{"attn_scale": 0.177, "parallel_block": false, "init_std_up": 0.0255, "lr_head": 0.00587}
Each number is 50 + 10 x the weight over its row's rms, rounded and kept within 0 to 99. Layers, rows and columns count from 0. The size before them is the row's rms in percent of the matrix's.

# layer 7 attention query, 320x320, rms 0.102, rows 164-181,196-213,228-245,259-277,291-308, columns 128-191
084:55 53 43 69 61 48 62 50 63 48 59 51 64 57 31 61 44 39 54 46 55 49 53 33 44 57 75 45 56 48 55 51 39 63 41 44 49 54 51 52 43 60 51 51 42 48 39 35 46 43 80 51 40 69 47 34 40 58 54 70 63 59 40 42
127:53 42 45 68 33 58 40 37 54 55 52 57 57 54 46 58 35 38 43 47 54 50 24 59 41 54 51 58 58 69 35 49 57 49 54 51 33 46 53 46 57 57 55 57 43 53 44 58 38 66 53 33 49 22 51 36 45 58 37 36 29 26 55 54
115:37 62 50 49 33 46 41 49 38 38 63 45 48 44 44 53 52 49 31 55 46 48 41 55 61 68 59 66 40 35 48 49 59 62 45 53 60 43 57 45 52 43 42 49 54 41 51 66 55 49 44 54 46 37 59 34 50 54 38 40 60 50 36 47
099:45 49 38 42 57 48 52 58 66 42 48 56 65 40 55 52 44 46 50 59 41 72 43 40 50 40 48 57 54 69 42 53 59 55 59 39 30 57 63 41 41 36 56 47 39 33 38 41 54 55 63 52 40 64 46 61 65 56 52 62 61 39 70 49
093:37 57 55 69 51 50 44 55 56 40 65 34 44 43 48 34 42 50 44 62 46 38 40 44 59 52 69 53 41 60 36 53 58 64 55 41 44 44 63 35 27 27 39 60 42 43 35 55 59 57 45 63 48 50 50 67 53 52 60 55 42 44 52 43
086:54 45 34 70 53 49 42 31 44 51 50 43 70 39 47 33 48 35 48 43 63 50 56 44 51 56 43 41 52 38 38 42 47 37 38 62 48 65 50 54 48 59 46 40 43 61 70 62 58 51 41 47 39 48 29 23 47 51 47 50 44 59 50 55
076:55 56 50 47 48 39 64 57 35 39 57 48 58 43 52 41 52 21 53 51 29 63 43 52 43 43 65 34 46 47 48 58 46 54 57 62 27 60 33 45 49 55 64 55 59 48 62 40 56 56 53 42 42 60 61 45 39 54 47 44 51 54 59 41
083:62 43 48 62 34 49 60 40 51 52 38 42 51 48 49 54 43 49 45 54 38 63 51 43 39 53 29 50 44 41 53 42 45 40 56 44 34 47 56 43 49 44 35 55 55 67 49 47 37 41 47 51 41 56 56 41 50 52 52 52 43 73 47 56
075:47 49 47 50 15 48 26 48 51 47 53 60 34 42 49 45 48 52 52 39 56 35 54 36 69 32 50 43 51 60 48 30 68 48 42 64 47 32 38 45 46 45 52 47 42 31 52 50 47 43 53 52 58 45 35 77 62 58 63 69 60 62 57 33
073:51 52 47 48 45 55 50 42 54 57 63 32 45 33 51 62 44 38 56 57 58 51 55 59 47 38 47 78 41 49 45 57 66 56 45 39 64 47 60 37 31 39 53 59 55 59 62 67 43 61 62 59 61 38 42 48 60 53 49 65 59 39 36 65
065:53 46 45 49 72 54 54 62 42 55 59 33 36 65 50 47 54 75 56 60 50 43 64 51 53 55 44 52 37 45 53 57 60 43 50 56 35 49 53 59 56 46 46 51 76 72 51 44 48 48 54 64 67 50 49 54 70 71 47 53 61 52 61 34
070:47 61 47 42 60 49 46 38 51 56 64 34 52 44 42 38 51 50 33 51 60 60 50 36 48 38 57 56 54 39 35 65 57 64 58 57 46 69 49 45 66 53 46 41 49 30 51 48 48 47 55 56 52 36 53 50 48 47 31 51 36 58 44 43
153:41 47 44 51 46 59 39 42 48 49 36 68 39 46 39 67 61 41 47 63 59 54 55 43 50 25 50 39 51 52 50 52 46 68 54 40 59 39 54 45 46 47 42 32 30 66 42 59 48 56 45 50 28 48 49 55 56 47 48 61 41 47 50 53
174:58 52 53 41 39 38 50 46 38 45 38 62 47 50 44 48 50 42 47 50 56 54 54 34 46 51 42 52 61 52 40 57 54 35 52 63 66 45 53 64 63 56 47 34 23 68 51 53 48 42 57 43 58 43 47 40 63 40 43 31 68 71 56 46
118:41 53 47 61 75 48 42 52 50 56 63 29 48 50 46 64 47 52 55 37 61 55 62 34 54 44 53 53 44 52 63 57 38 42 53 55 64 52 46 56 54 48 52 29 34 54 53 43 60 38 62 48 41 64 58 36 49 41 49 62 68 64 45 39
111:46 50 60 42 75 68 72 59 67 48 50 46 57 51 62 57 58 60 65 27 60 39 46 32 43 50 46 40 59 60 66 48 44 50 58 44 51 46 46 55 46 56 55 42 40 51 58 46 49 41 54 54 44 57 42 38 58 43 60 62 59 50 70 50
153:54 58 45 67 62 49 46 72 46 51 56 43 55 51 54 55 52 43 40 35 47 57 41 32 54 37 40 43 37 64 60 50 43 73 61 49 51 48 51 42 25 27 54 54 50 53 46 48 40 53 52 55 46 49 48 52 35 51 56 41 58 22 37 32
115:48 42 45 55 53 55 63 59 65 54 48 56 63 45 63 52 34 49 66 26 49 62 39 37 36 48 27 33 45 62 59 45 30 49 62 35 56 42 52 52 44 56 53 55 40 51 57 43 51 45 50 44 37 47 41 62 65 49 61 57 52 33 46 49
060:38 48 46 40 69 47 57 43 50 61 50 49 43 50 54 59 76 48 59 23 42 47 54 63 39 39 48 49 39 37 55 39 48 50 45 66 58 63 36 43 57 60 79 51 46 47 50 50 43 68 61 52 57 74 39 59 55 37 60 68 48 39 38 46
064:61 57 50 68 44 27 49 48 47 40 60 34 63 48 44 53 56 47 44 41 46 79 59 48 48 38 57 45 58 40 57 38 48 41 33 57 53 66 45 32 57 65 54 72 46 26 69 61 40 61 65 31 54 63 48 67 49 51 36 64 48 57 51 58
062:62 63 48 62 33 54 40 50 58 45 56 53 69 60 47 57 23 48 60 51 48 39 65 48 52 61 60 50 54 33 45 46 52 28 36 58 48 38 54 44 50 62 48 52 49 54 65 56 44 42 43 41 35 44 72 77 49 50 42 49 48 58 51 50
061:31 51 38 67 39 45 59 43 47 54 41 62 31 49 49 41 44 50 54 50 42 48 41 59 63 42 58 56 44 41 23 49 50 47 58 58 37 38 63 54 32 43 52 51 33 28 24 34 48 68 51 51 66 51 32 54 50 62 43 52 47 52 55 55
070:36 57 51 74 44 53 40 61 61 31 53 53 46 57 51 44 43 36 38 64 38 46 38 51 56 59 57 50 46 49 37 40 54 68 40 43 46 36 54 57 37 30 27 41 35 52 50 53 70 50 34 56 34 50 59 70 48 49 59 47 56 51 44 45
085:55 53 37 66 58 43 37 36 38 59 54 48 61 42 55 32 63 35 55 52 54 46 50 58 63 72 48 34 52 48 40 41 52 31 13 61 65 51 33 55 52 68 48 54 34 45 57 52 50 51 39 63 42 57 35 38 42 39 29 44 46 36 59 58
084:42 39 66 58 48 42 41 52 54 42 69 50 57 50 51 35 58 28 60 51 49 61 38 61 40 64 70 38 46 63 52 54 43 44 68 56 45 57 57 46 48 54 62 57 47 47 67 37 44 48 64 37 44 40 52 40 51 57 38 32 35 41 53 55
079:48 42 51 58 37 46 53 46 49 70 44 34 43 46 54 59 35 42 47 47 40 64 64 55 42 52 41 60 53 41 62 44 44 46 66 46 34 56 53 56 59 29 56 42 54 70 51 50 35 49 51 45 48 42 53 45 48 46 59 52 52 62 52 61
078:49 48 52 55 34 49 46 46 60 51 42 52 47 48 52 38 41 48 52 39 56 41 47 41 53 50 46 49 51 48 53 37 60 53 53 51 52 34 39 51 39 58 58 33 35 28 43 53 46 48 54 52 59 41 37 59 68 40 67 50 58 70 53 46
068:54 46 39 47 50 53 50 49 51 63 40 40 36 46 47 57 55 34 62 61 57 62 40 53 49 50 48 57 41 50 53 43 62 50 41 54 62 45 62 36 32 49 63 65 56 47 65 58 49 61 64 55 45 28 29 42 52 51 49 56 45 41 44 52
068:44 39 48 43 50 45 51 60 31 67 58 37 48 58 47 49 35 73 66 51 49 31 57 59 44 56 48 48 34 46 42 51 58 37 64 50 56 48 50 45 62 54 52 56 66 57 57 48 64 67 56 67 42 60 59 65 59 66 55 49 58 44 47 44
073:53 51 23 51 48 56 56 51 56 66 49 48 59 55 59 50 29 40 38 53 43 56 50 39 42 38 51 44 63 48 39 52 44 50 49 55 49 66 50 39 67 52 61 46 51 45 38 35 58 39 63 57 50 28 44 43 35 52 26 52 51 64 54 42
059:67 53 45 52 75 71 30 53 53 57 46 55 52 58 50 38 59 33 48 66 50 55 49 60 51 56 38 44 45 49 51 62 58 61 45 50 49 63 52 60 54 30 59 56 57 50 53 71 52 52 44 39 40 47 45 65 52 53 62 50 44 36 55 56
148:60 50 34 50 59 55 42 70 53 55 54 54 70 66 47 54 57 68 63 43 68 43 54 43 43 53 46 53 56 45 61 64 34 52 56 63 57 52 45 50 48 64 48 45 51 43 53 61 42 30 56 34 49 55 48 61 53 51 55 58 34 52 66 59
059:53 46 34 49 57 48 48 44 46 62 53 53 35 46 40 66 60 57 50 25 41 48 44 54 39 77 51 47 43 58 53 25 60 55 50 48 55 44 48 43 44 58 64 44 46 43 49 71 37 56 67 52 44 33 24 59 78 58 42 56 64 63 38 51
043:28 39 56 54 38 62 66 49 52 68 52 56 43 52 46 49 54 42 58 49 47 14 56 53 56 57 37 41 54 54 51 42 44 58 24 51 38 55 58 63 45 63 43 30 48 74 54 49 50 32 49 65 36 52 57 37 44 53 44 51 45 55 50 64
128:58 48 73 50 65 62 53 56 49 49 45 58 54 67 43 30 53 31 45 57 44 62 40 44 54 38 58 39 50 47 61 40 56 54 68 58 56 35 47 46 33 44 48 51 55 50 58 50 45 34 39 39 37 45 51 58 21 64 59 51 52 57 43 48
052:34 53 50 55 51 48 69 44 54 69 50 62 44 67 45 45 39 33 50 52 47 45 42 55 55 50 37 53 46 47 55 47 54 49 58 67 48 45 43 60 52 62 59 38 42 52 46 46 55 50 61 34 58 54 51 61 27 54 33 43 56 51 41 62
051:52 59 53 47 41 40 66 39 48 51 60 39 35 60 57 38 68 59 47 49 64 43 55 46 40 64 45 36 51 24 51 42 58 39 51 52 45 54 57 45 44 55 61 54 54 63 44 59 48 47 57 49 54 70 28 37 60 51 51 44 46 57 50 48
073:60 65 36 50 35 30 64 42 67 52 51 51 45 55 54 27 49 55 30 56 62 35 62 43 52 42 35 44 53 31 51 57 62 50 42 71 60 64 43 45 56 63 51 41 47 59 37 52 41 36 58 17 40 46 39 58 50 58 20 43 33 64 63 59
061:49 61 28 65 26 38 49 44 36 45 58 59 47 56 50 33 45 46 50 59 59 55 71 45 55 49 45 58 51 28 60 30 60 45 49 52 56 57 41 51 51 54 25 46 32 63 45 67 52 39 49 23 55 48 55 62 34 62 37 48 57 58 47 62
057:44 53 56 66 59 46 56 58 55 36 50 56 54 49 46 49 49 47 58 44 32 52 47 48 50 56 64 49 56 57 50 54 46 44 65 53 31 65 64 59 40 36 63 50 45 56 42 40 52 66 49 52 64 60 44 67 71 52 61 46 57 35 51 45
071:45 47 50 72 53 50 32 59 58 41 57 33 45 42 57 33 61 34 48 55 52 55 47 47 64 51 64 47 41 59 49 31 60 68 46 48 54 49 70 53 53 31 42 64 32 38 43 53 50 57 48 62 48 48 49 67 59 45 63 53 49 55 49 37
083:58 60 51 67 54 48 38 31 29 66 52 50 67 51 49 36 48 39 57 47 71 56 42 46 67 71 54 46 49 25 46 37 51 37 28 57 63 46 37 60 46 57 48 49 33 55 62 55 45 37 43 65 36 46 35 38 25 38 29 40 49 51 53 56
083:48 43 60 55 51 37 38 60 50 35 67 63 59 62 55 36 55 30 59 38 48 63 42 65 29 56 70 36 57 55 41 58 43 45 62 54 39 56 45 49 54 51 61 49 49 51 58 36 46 45 55 34 52 44 60 50 52 60 42 36 38 38 45 58
086:48 48 51 55 43 50 43 48 42 68 49 33 50 55 50 58 32 45 50 57 45 59 62 59 47 56 43 56 58 36 58 41 45 43 72 42 32 58 57 56 46 29 46 49 57 61 45 49 34 54 53 46 42 48 54 45 52 51 48 61 44 74 55 60
078:50 61 53 55 43 45 48 42 62 45 51 58 49 40 49 52 29 45 52 32 55 41 41 43 56 40 49 52 49 49 49 36 53 41 33 59 58 35 43 44 35 66 51 39 31 40 42 43 42 57 48 55 66 39 36 60 67 38 63 46 61 68 45 34
073:45 49 38 56 51 58 62 45 49 62 43 34 31 47 50 49 54 36 61 54 55 62 52 46 39 39 50 72 41 37 48 49 59 43 50 46 58 51 52 37 32 58 57 62 60 54 58 59 49 59 68 52 52 30 30 49 57 53 41 65 50 42 44 57
074:42 35 50 45 49 49 45 56 37 67 60 43 40 64 51 55 31 77 65 55 52 29 55 56 54 54 55 52 36 39 49 44 54 39 65 40 58 44 55 40 59 64 49 59 76 57 52 42 67 58 62 63 39 59 60 59 64 61 49 48 61 49 46 41
076:55 55 32 50 44 65 57 43 56 57 50 49 50 58 53 54 36 29 34 52 48 57 43 37 51 44 53 46 58 54 30 46 37 50 41 47 59 69 56 27 62 59 52 48 52 49 36 38 57 41 57 60 47 27 45 52 51 53 29 52 51 63 54 46
080:35 48 57 50 36 41 50 36 41 43 51 44 49 36 43 80 52 64 44 57 66 43 44 44 59 41 57 59 47 38 32 68 63 48 42 47 34 42 47 44 52 68 61 43 42 59 26 47 50 45 69 59 53 46 42 50 31 52 36 66 58 51 47 58
132:51 62 47 53 52 57 35 59 58 50 36 49 24 39 56 56 34 44 32 63 42 60 38 55 48 39 44 35 40 51 46 44 59 58 58 37 43 36 49 41 37 34 44 60 39 36 46 46 44 58 20 49 45 51 51 48 41 64 67 49 40 59 43 37
051:55 50 51 45 57 47 53 43 60 59 56 51 65 43 46 48 50 61 49 30 60 41 39 55 37 69 40 36 36 40 47 70 52 52 50 64 54 47 44 51 60 56 59 37 50 36 58 66 33 60 47 40 57 58 50 52 44 44 49 78 46 72 53 67
062:40 54 56 27 54 58 44 57 54 42 73 42 55 51 55 74 64 53 75 40 47 46 46 61 38 41 57 70 52 56 55 55 34 31 59 48 24 47 43 57 57 42 46 55 65 48 46 51 53 49 54 75 73 73 45 42 60 45 74 58 59 34 58 52
147:46 55 59 47 30 39 56 32 41 35 56 51 48 32 54 74 57 62 45 69 39 51 41 42 54 35 57 61 43 52 35 44 49 39 32 46 43 56 55 34 59 60 58 45 54 50 40 48 56 48 70 69 51 51 57 52 48 55 21 60 71 55 51 38
064:59 60 61 52 53 49 50 46 51 43 61 52 59 48 46 60 48 44 68 49 30 66 38 64 41 43 56 55 49 52 46 46 55 39 72 62 21 59 45 55 51 53 53 54 38 54 47 49 46 60 61 64 59 51 41 53 53 54 58 65 68 41 48 47
077:61 66 66 52 35 29 39 31 41 35 53 45 56 60 52 58 46 51 42 41 40 37 72 49 72 57 62 48 54 43 47 59 61 32 40 43 58 73 52 44 34 65 48 29 43 52 45 42 48 27 69 54 76 51 38 46 48 46 37 50 64 58 50 45
060:49 58 55 58 39 41 43 33 50 42 44 63 35 53 39 46 66 55 44 48 58 46 62 43 42 51 53 36 70 47 42 74 71 52 33 66 68 55 44 44 33 64 50 40 54 53 38 52 45 49 75 52 74 44 30 57 69 51 53 51 52 58 58 30
079:36 64 41 47 44 35 65 37 35 47 52 55 43 54 43 36 52 58 45 46 71 30 71 51 35 44 47 33 70 28 56 67 60 49 38 44 63 60 46 60 47 67 63 37 46 64 34 61 39 43 62 48 68 52 13 60 55 52 35 43 40 55 47 50
070:43 64 39 47 30 37 50 53 37 48 60 52 35 66 30 43 48 47 55 55 45 48 78 53 56 36 54 46 59 36 53 66 71 39 38 60 71 56 46 49 39 60 46 41 53 53 34 39 52 53 58 32 48 50 38 64 50 44 35 43 48 42 40 54
073:53 45 43 65 39 47 55 52 53 53 43 55 50 67 36 51 36 49 60 53 31 38 46 44 73 56 70 54 52 42 40 55 58 51 54 45 50 43 64 40 37 33 49 49 48 55 59 42 49 40 38 50 61 46 82 58 42 50 45 47 43 67 55 37
067:50 53 52 67 37 46 24 67 62 50 57 40 50 62 48 53 52 37 42 56 39 66 42 58 61 45 40 66 35 48 40 49 51 66 48 39 57 44 64 54 35 30 42 61 32 37 47 43 59 54 41 36 37 42 72 66 38 50 54 38 60 61 48 41
085:59 45 45 70 44 52 31 34 36 70 63 51 60 52 43 33 45 40 51 50 64 47 47 52 51 68 53 47 44 36 38 36 47 34 14 57 63 38 59 49 53 57 45 50 16 60 62 47 50 47 35 72 36 46 49 44 42 44 31 47 44 48 45 65
082:44 43 44 45 31 40 39 66 51 38 75 49 60 60 50 29 69 38 64 50 38 57 42 63 45 62 67 46 45 53 50 65 42 40 71 54 42 48 41 43 57 47 74 44 39 54 56 32 43 41 60 44 43 49 52 50 59 61 40 38 31 42 51 58
080:55 45 50 50 31 43 40 44 49 67 35 44 56 41 56 54 33 46 50 53 48 49 60 63 37 55 50 59 59 44 55 41 42 48 73 35 44 54 69 56 40 26 51 39 50 59 44 54 36 50 58 33 40 39 44 42 46 47 47 65 49 57 60 75
075:54 57 48 42 40 48 50 49 57 43 56 52 51 41 60 53 48 48 51 40 54 36 42 54 65 52 41 57 43 47 58 44 55 47 41 50 59 30 40 32 43 62 48 30 41 30 44 46 48 59 56 52 71 50 49 50 64 36 60 57 50 65 54 48
073:41 67 33 61 48 56 68 45 45 58 44 36 48 64 43 38 60 33 55 49 55 67 50 37 50 58 52 56 41 40 53 51 63 37 48 43 73 40 50 48 40 60 52 61 64 60 57 52 46 52 65 55 48 29 30 47 63 47 55 51 45 46 42 60
073:54 27 40 51 61 37 56 60 41 68 62 44 52 62 50 44 30 65 65 55 47 32 36 54 48 51 52 45 40 48 37 47 50 40 77 48 53 44 64 41 50 50 48 67 63 61 56 51 69 59 50 59 35 47 55 60 64 51 62 37 53 41 39 48
076:52 47 38 41 56 65 50 50 59 62 47 47 46 50 56 58 22 39 44 51 43 52 47 44 57 52 49 38 57 48 33 36 28 62 47 48 49 62 52 24 62 54 59 64 46 42 49 31 45 36 53 66 46 29 61 44 26 51 38 49 40 53 59 45
088:61 38 43 50 63 45 49 54 51 31 41 40 57 54 58 39 32 36 42 38 56 53 71 54 41 62 56 40 52 46 64 39 29 59 62 51 61 51 51 49 50 38 45 62 53 59 50 49 43 60 47 52 42 49 59 39 59 63 63 44 54 66 53 41
158:50 76 45 49 62 38 68 48 49 44 51 55 50 44 42 47 55 48 60 48 52 51 60 58 33 64 49 56 47 38 44 67 55 45 38 46 73 63 50 56 55 61 61 49 57 41 48 53 47 64 66 56 68 47 47 42 53 31 48 42 55 37 54 54
060:53 61 48 46 40 35 41 35 47 39 63 41 32 41 43 39 56 67 44 49 50 34 66 46 69 55 55 45 55 44 47 36 68 40 32 50 47 50 54 35 34 70 61 52 51 37 49 47 57 39 71 49 70 53 46 42 69 56 40 45 49 66 41 51
052:57 48 61 64 54 43 43 43 57 44 45 46 62 41 49 55 53 36 38 42 33 69 45 38 57 49 55 66 46 56 40 45 66 54 47 46 44 45 69 31 65 59 37 64 60 43 57 40 53 59 54 61 62 48 67 58 57 48 47 47 54 35 44 38
134:61 39 49 43 47 49 35 42 48 42 45 32 44 56 55 52 43 34 43 59 37 54 45 44 64 39 48 42 46 58 63 37 47 54 61 72 50 37 61 48 37 38 33 50 44 43 51 54 46 46 33 50 27 48 50 50 45 68 64 48 70 68 40 47
062:63 60 45 69 55 48 50 36 53 38 44 54 61 55 54 56 46 39 38 45 52 63 75 42 69 44 71 50 60 50 56 61 73 53 40 69 45 49 59 26 40 63 52 44 64 54 65 39 46 43 61 67 77 39 54 51 53 50 51 54 51 57 44 50
147:66 39 56 52 30 42 47 56 36 45 39 58 46 52 35 41 43 46 50 47 57 55 27 28 52 48 47 48 57 43 48 40 58 64 40 42 49 33 58 42 47 37 50 56 36 51 52 44 73 49 53 59 28 61 40 76 60 54 59 48 68 48 45 60
108:28 40 39 58 44 37 59 55 62 37 41 45 62 48 49 63 43 53 46 33 46 56 71 49 40 42 36 56 56 61 55 64 42 52 40 58 50 43 52 36 53 71 68 21 36 51 39 47 52 38 67 45 64 44 53 38 64 37 50 61 55 45 54 51
124:39 56 49 59 32 50 53 66 63 67 38 48 49 42 33 58 36 51 47 55 46 59 28 44 38 69 53 78 52 66 45 57 38 51 40 40 32 57 62 59 47 56 72 30 50 48 49 41 42 56 44 55 73 41 58 51 48 46 51 51 52 56 35 47
117:36 38 42 25 27 53 47 63 52 44 63 55 56 44 50 71 48 60 61 63 54 57 60 55 59 52 55 49 36 56 58 66 34 30 49 54 36 56 60 60 59 58 66 39 40 56 37 45 38 49 47 51 53 44 54 39 54 45 51 41 65 49 60 57
094:52 59 37 57 60 42 51 36 54 36 39 43 51 51 41 59 39 48 32 49 45 51 62 57 41 40 52 46 61 47 55 40 74 49 36 54 48 47 43 32 45 29 36 59 56 46 51 44 60 50 52 53 39 55 65 62 42 57 32 47 44 54 59 52
083:34 52 44 42 42 43 36 64 62 38 61 24 57 43 57 64 55 56 43 71 52 50 44 66 53 49 58 59 47 43 49 47 51 61 43 64 41 55 57 66 60 34 38 53 42 52 42 44 39 60 38 56 51 49 61 63 47 45 58 51 52 58 54 42
089:56 46 55 55 52 45 41 36 25 56 45 50 74 50 51 49 61 43 52 46 53 34 46 55 62 59 69 43 63 41 62 32 55 46 33 59 61 44 35 52 54 58 62 48 27 51 52 56 56 54 38 74 46 57 51 60 38 29 32 45 50 51 53 54
086:49 50 46 53 51 40 54 56 59 50 72 51 74 55 56 36 52 28 67 44 53 76 51 67 42 60 47 46 55 42 44 41 44 50 57 47 36 47 57 35 54 52 58 61 37 47 66 33 51 48 62 41 45 54 48 61 63 52 49 43 22 37 46 52
083:52 42 54 71 57 37 37 39 50 70 36 36 54 55 54 56 44 43 39 71 45 58 46 61 62 65 48 50 62 43 55 45 40 34 63 46 42 54 50 64 37 40 46 36 53 35 56 59 46 36 44 42 44 42 45 57 46 58 62 57 45 79 58 56
081:49 59 40 65 36 51 41 48 63 46 56 49 60 43 41 50 48 46 58 50 54 57 37 47 54 60 31 53 46 45 63 53 57 45 41 57 56 31 37 47 54 59 39 25 44 38 35 53 29 52 58 48 68 52 44 45 73 34 54 50 50 47 57 41
078:39 53 44 66 50 52 57 59 45 60 54 47 49 48 36 40 63 37 59 56 51 58 47 35 43 54 57 70 32 38 48 37 48 54 39 44 56 32 50 49 43 50 64 65 54 37 60 58 57 60 66 35 40 56 29 45 46 46 44 57 34 35 39 48
077:44 36 46 44 47 37 54 67 33 68 67 51 52 50 54 56 46 65 59 59 55 44 45 51 60 60 38 42 47 51 37 60 39 31 56 52 65 37 63 39 31 67 55 64 66 57 46 52 59 54 44 69 38 64 54 45 59 59 52 46 41 35 40 60
083:54 52 43 30 32 52 50 44 63 50 50 59 45 41 49 59 38 37 46 44 47 54 32 34 51 42 50 43 64 46 21 28 35 54 59 43 47 66 52 28 56 47 60 50 54 65 50 49 50 35 64 49 64 42 50 54 45 57 16 38 53 52 58 57
138:43 53 46 49 58 72 42 70 41 46 43 45 54 42 58 39 40 58 50 54 41 44 49 46 54 53 48 47 28 44 47 57 63 47 53 50 65 45 39 51 59 40 38 51 51 48 55 53 46 44 49 71 45 39 58 34 56 67 60 47 57 27 56 38
194:65 36 52 49 52 47 32 38 32 60 37 50 48 45 36 39 49 58 58 56 53 35 30 39 50 42 45 38 61 49 51 56 62 42 49 49 39 57 46 44 44 49 47 44 53 40 48 53 63 35 69 31 49 39 60 44 52 56 39 49 76 43 37 35
123:47 38 59 54 65 48 52 46 68 40 64 47 52 45 46 45 52 55 52 47 42 43 49 32 50 33 73 40 65 59 55 46 45 61 49 56 62 41 60 50 59 41 56 37 51 67 50 24 49 33 45 49 59 56 47 35 27 31 48 41 56 44 51 34
120:44 51 45 52 53 48 59 46 58 51 39 45 59 49 56 44 50 44 60 34 55 30 55 45 52 29 50 38 55 47 43 46 66 40 56 55 77 29 52 38 39 44 56 47 42 60 41 57 66 43 47 35 48 69 47 59 49 34 54 50 40 41 52 39
183:33 41 65 28 64 49 41 49 63 38 62 41 53 53 44 58 61 41 53 50 43 32 42 48 35 65 32 47 28 54 48 57 45 40 60 38 58 45 42 44 54 50 66 61 46 51 50 42 51 46 53 68 53 58 55 35 58 35 50 38 42 53 49 59
# layer 7 attention key, 64x320, rms 0.0845, rows 35-52, columns 128-191
052:46 55 46 36 39 58 70 61 48 51 66 66 54 41 37 48 52 28 61 35 56 48 31 62 52 52 39 60 49 39 57 33 48 46 62 62 43 53 50 44 45 66 56 48 54 53 48 57 46 53 37 46 34 57 36 61 38 52 41 49 47 51 51 46
044:56 61 42 55 49 49 56 62 55 47 58 40 59 37 41 64 36 55 63 41 34 58 63 49 42 56 41 56 54 59 49 47 52 51 53 58 21 57 64 51 59 48 57 58 47 45 62 54 45 68 51 49 71 53 72 35 66 48 28 58 55 44 55 68
056:48 44 64 47 43 47 62 54 47 48 36 50 58 52 50 55 62 53 56 42 27 72 56 37 25 49 50 52 48 37 52 47 49 55 59 39 34 53 48 36 54 43 56 51 40 54 54 44 63 54 46 45 47 44 51 40 49 49 41 57 50 42 50 57
055:54 50 50 53 54 34 37 50 61 50 64 53 62 32 64 65 38 56 52 39 43 40 41 42 42 60 47 39 42 48 32 65 65 60 44 53 51 54 45 42 50 48 39 61 47 78 43 45 70 44 61 46 41 42 44 61 49 55 49 46 48 50 35 41
059:64 51 57 48 41 47 51 48 51 46 64 57 44 59 59 56 41 57 50 43 34 51 59 51 48 59 27 49 45 70 43 52 56 50 41 51 43 53 50 48 51 44 54 53 52 39 61 22 57 33 70 28 64 41 52 32 60 42 32 52 40 47 48 67
077:56 42 43 40 40 58 37 56 48 57 60 51 43 47 46 39 57 53 58 64 42 46 47 51 50 46 42 50 52 49 46 49 51 53 48 33 47 42 51 61 39 39 48 46 61 54 45 67 39 50 54 74 71 48 54 74 53 55 51 45 41 40 67 39
114:52 60 41 42 54 59 50 44 51 39 29 32 57 54 52 36 47 52 66 43 62 50 55 39 53 38 61 37 60 51 45 50 64 48 58 47 56 43 29 57 52 43 59 62 52 33 46 72 51 49 33 49 52 54 43 35 48 51 38 53 63 45 60 51
140:45 62 66 53 54 46 42 44 34 45 45 70 49 64 57 65 58 40 51 28 54 72 42 44 52 35 59 45 49 49 49 47 62 44 57 64 48 59 40 41 31 46 37 56 39 48 70 50 60 54 51 50 44 52 45 61 60 55 38 48 41 27 34 58
138:43 50 48 59 62 47 44 55 45 56 45 52 45 55 42 49 37 53 52 56 57 52 61 53 48 52 42 42 43 50 39 46 56 47 35 37 28 55 54 64 49 48 60 35 72 58 48 57 38 47 67 59 49 64 25 44 43 48 52 27 31 58 57 49
133:61 50 40 57 45 49 52 58 69 47 59 56 39 54 48 56 56 53 54 51 50 69 34 57 43 50 29 42 52 40 50 51 73 59 43 65 76 55 53 47 41 57 47 34 39 48 58 47 36 45 43 52 54 55 42 36 46 60 48 38 85 60 48 36
131:57 50 57 58 45 39 61 32 61 58 41 38 53 67 62 48 54 43 51 50 66 34 37 54 29 47 61 51 54 24 51 46 45 53 58 62 50 42 59 32 53 31 52 59 47 59 45 59 49 61 73 48 65 59 63 36 56 53 35 51 26 46 49 07
137:59 50 50 53 50 56 62 40 45 40 51 53 51 63 43 48 52 50 46 52 47 35 41 30 49 53 37 48 47 43 36 45 43 43 43 53 65 56 61 43 45 66 50 56 60 33 56 66 78 69 45 45 39 61 80 56 54 61 54 50 42 43 59 43
133:46 53 57 41 30 46 42 53 38 40 57 56 61 41 56 40 54 54 47 69 59 74 52 60 45 34 63 39 52 56 53 57 33 46 56 55 47 43 43 60 59 55 45 59 40 68 45 47 59 51 49 62 62 41 52 75 48 44 41 47 49 67 43 40
053:51 42 51 33 34 59 45 56 55 50 72 56 58 53 40 63 51 50 58 43 36 49 49 50 42 47 25 57 40 54 50 42 56 49 59 44 57 42 54 74 66 59 55 30 50 47 42 60 59 37 56 49 46 35 60 49 53 45 47 61 74 49 72 41
068:33 35 58 37 47 50 60 61 41 49 58 68 71 69 49 41 64 61 54 20 69 47 64 53 54 41 55 32 59 49 59 48 54 60 49 42 47 44 41 44 63 50 40 43 56 48 48 50 41 51 37 42 59 54 60 53 44 49 58 47 40 32 33 62
039:53 49 46 49 56 66 70 56 47 58 48 62 48 65 44 55 45 38 50 58 38 52 60 52 41 46 61 62 43 54 61 39 39 50 63 52 49 49 49 57 55 46 60 50 50 57 61 67 41 59 39 59 44 52 46 61 51 51 50 56 53 39 47 49
044:50 43 53 64 27 46 54 56 45 61 42 58 42 51 52 46 51 41 60 39 39 59 50 30 60 61 38 39 44 45 44 55 50 45 60 48 21 47 51 55 52 48 62 41 34 43 47 50 48 72 58 40 47 41 56 28 60 54 35 48 62 53 49 54
051:55 59 51 65 47 41 43 45 48 62 52 65 40 61 51 51 47 51 55 51 66 55 40 37 64 45 65 28 57 45 71 47 62 45 43 50 56 57 43 51 33 47 43 69 44 35 51 57 32 69 53 47 54 50 62 12 63 51 54 53 48 52 35 46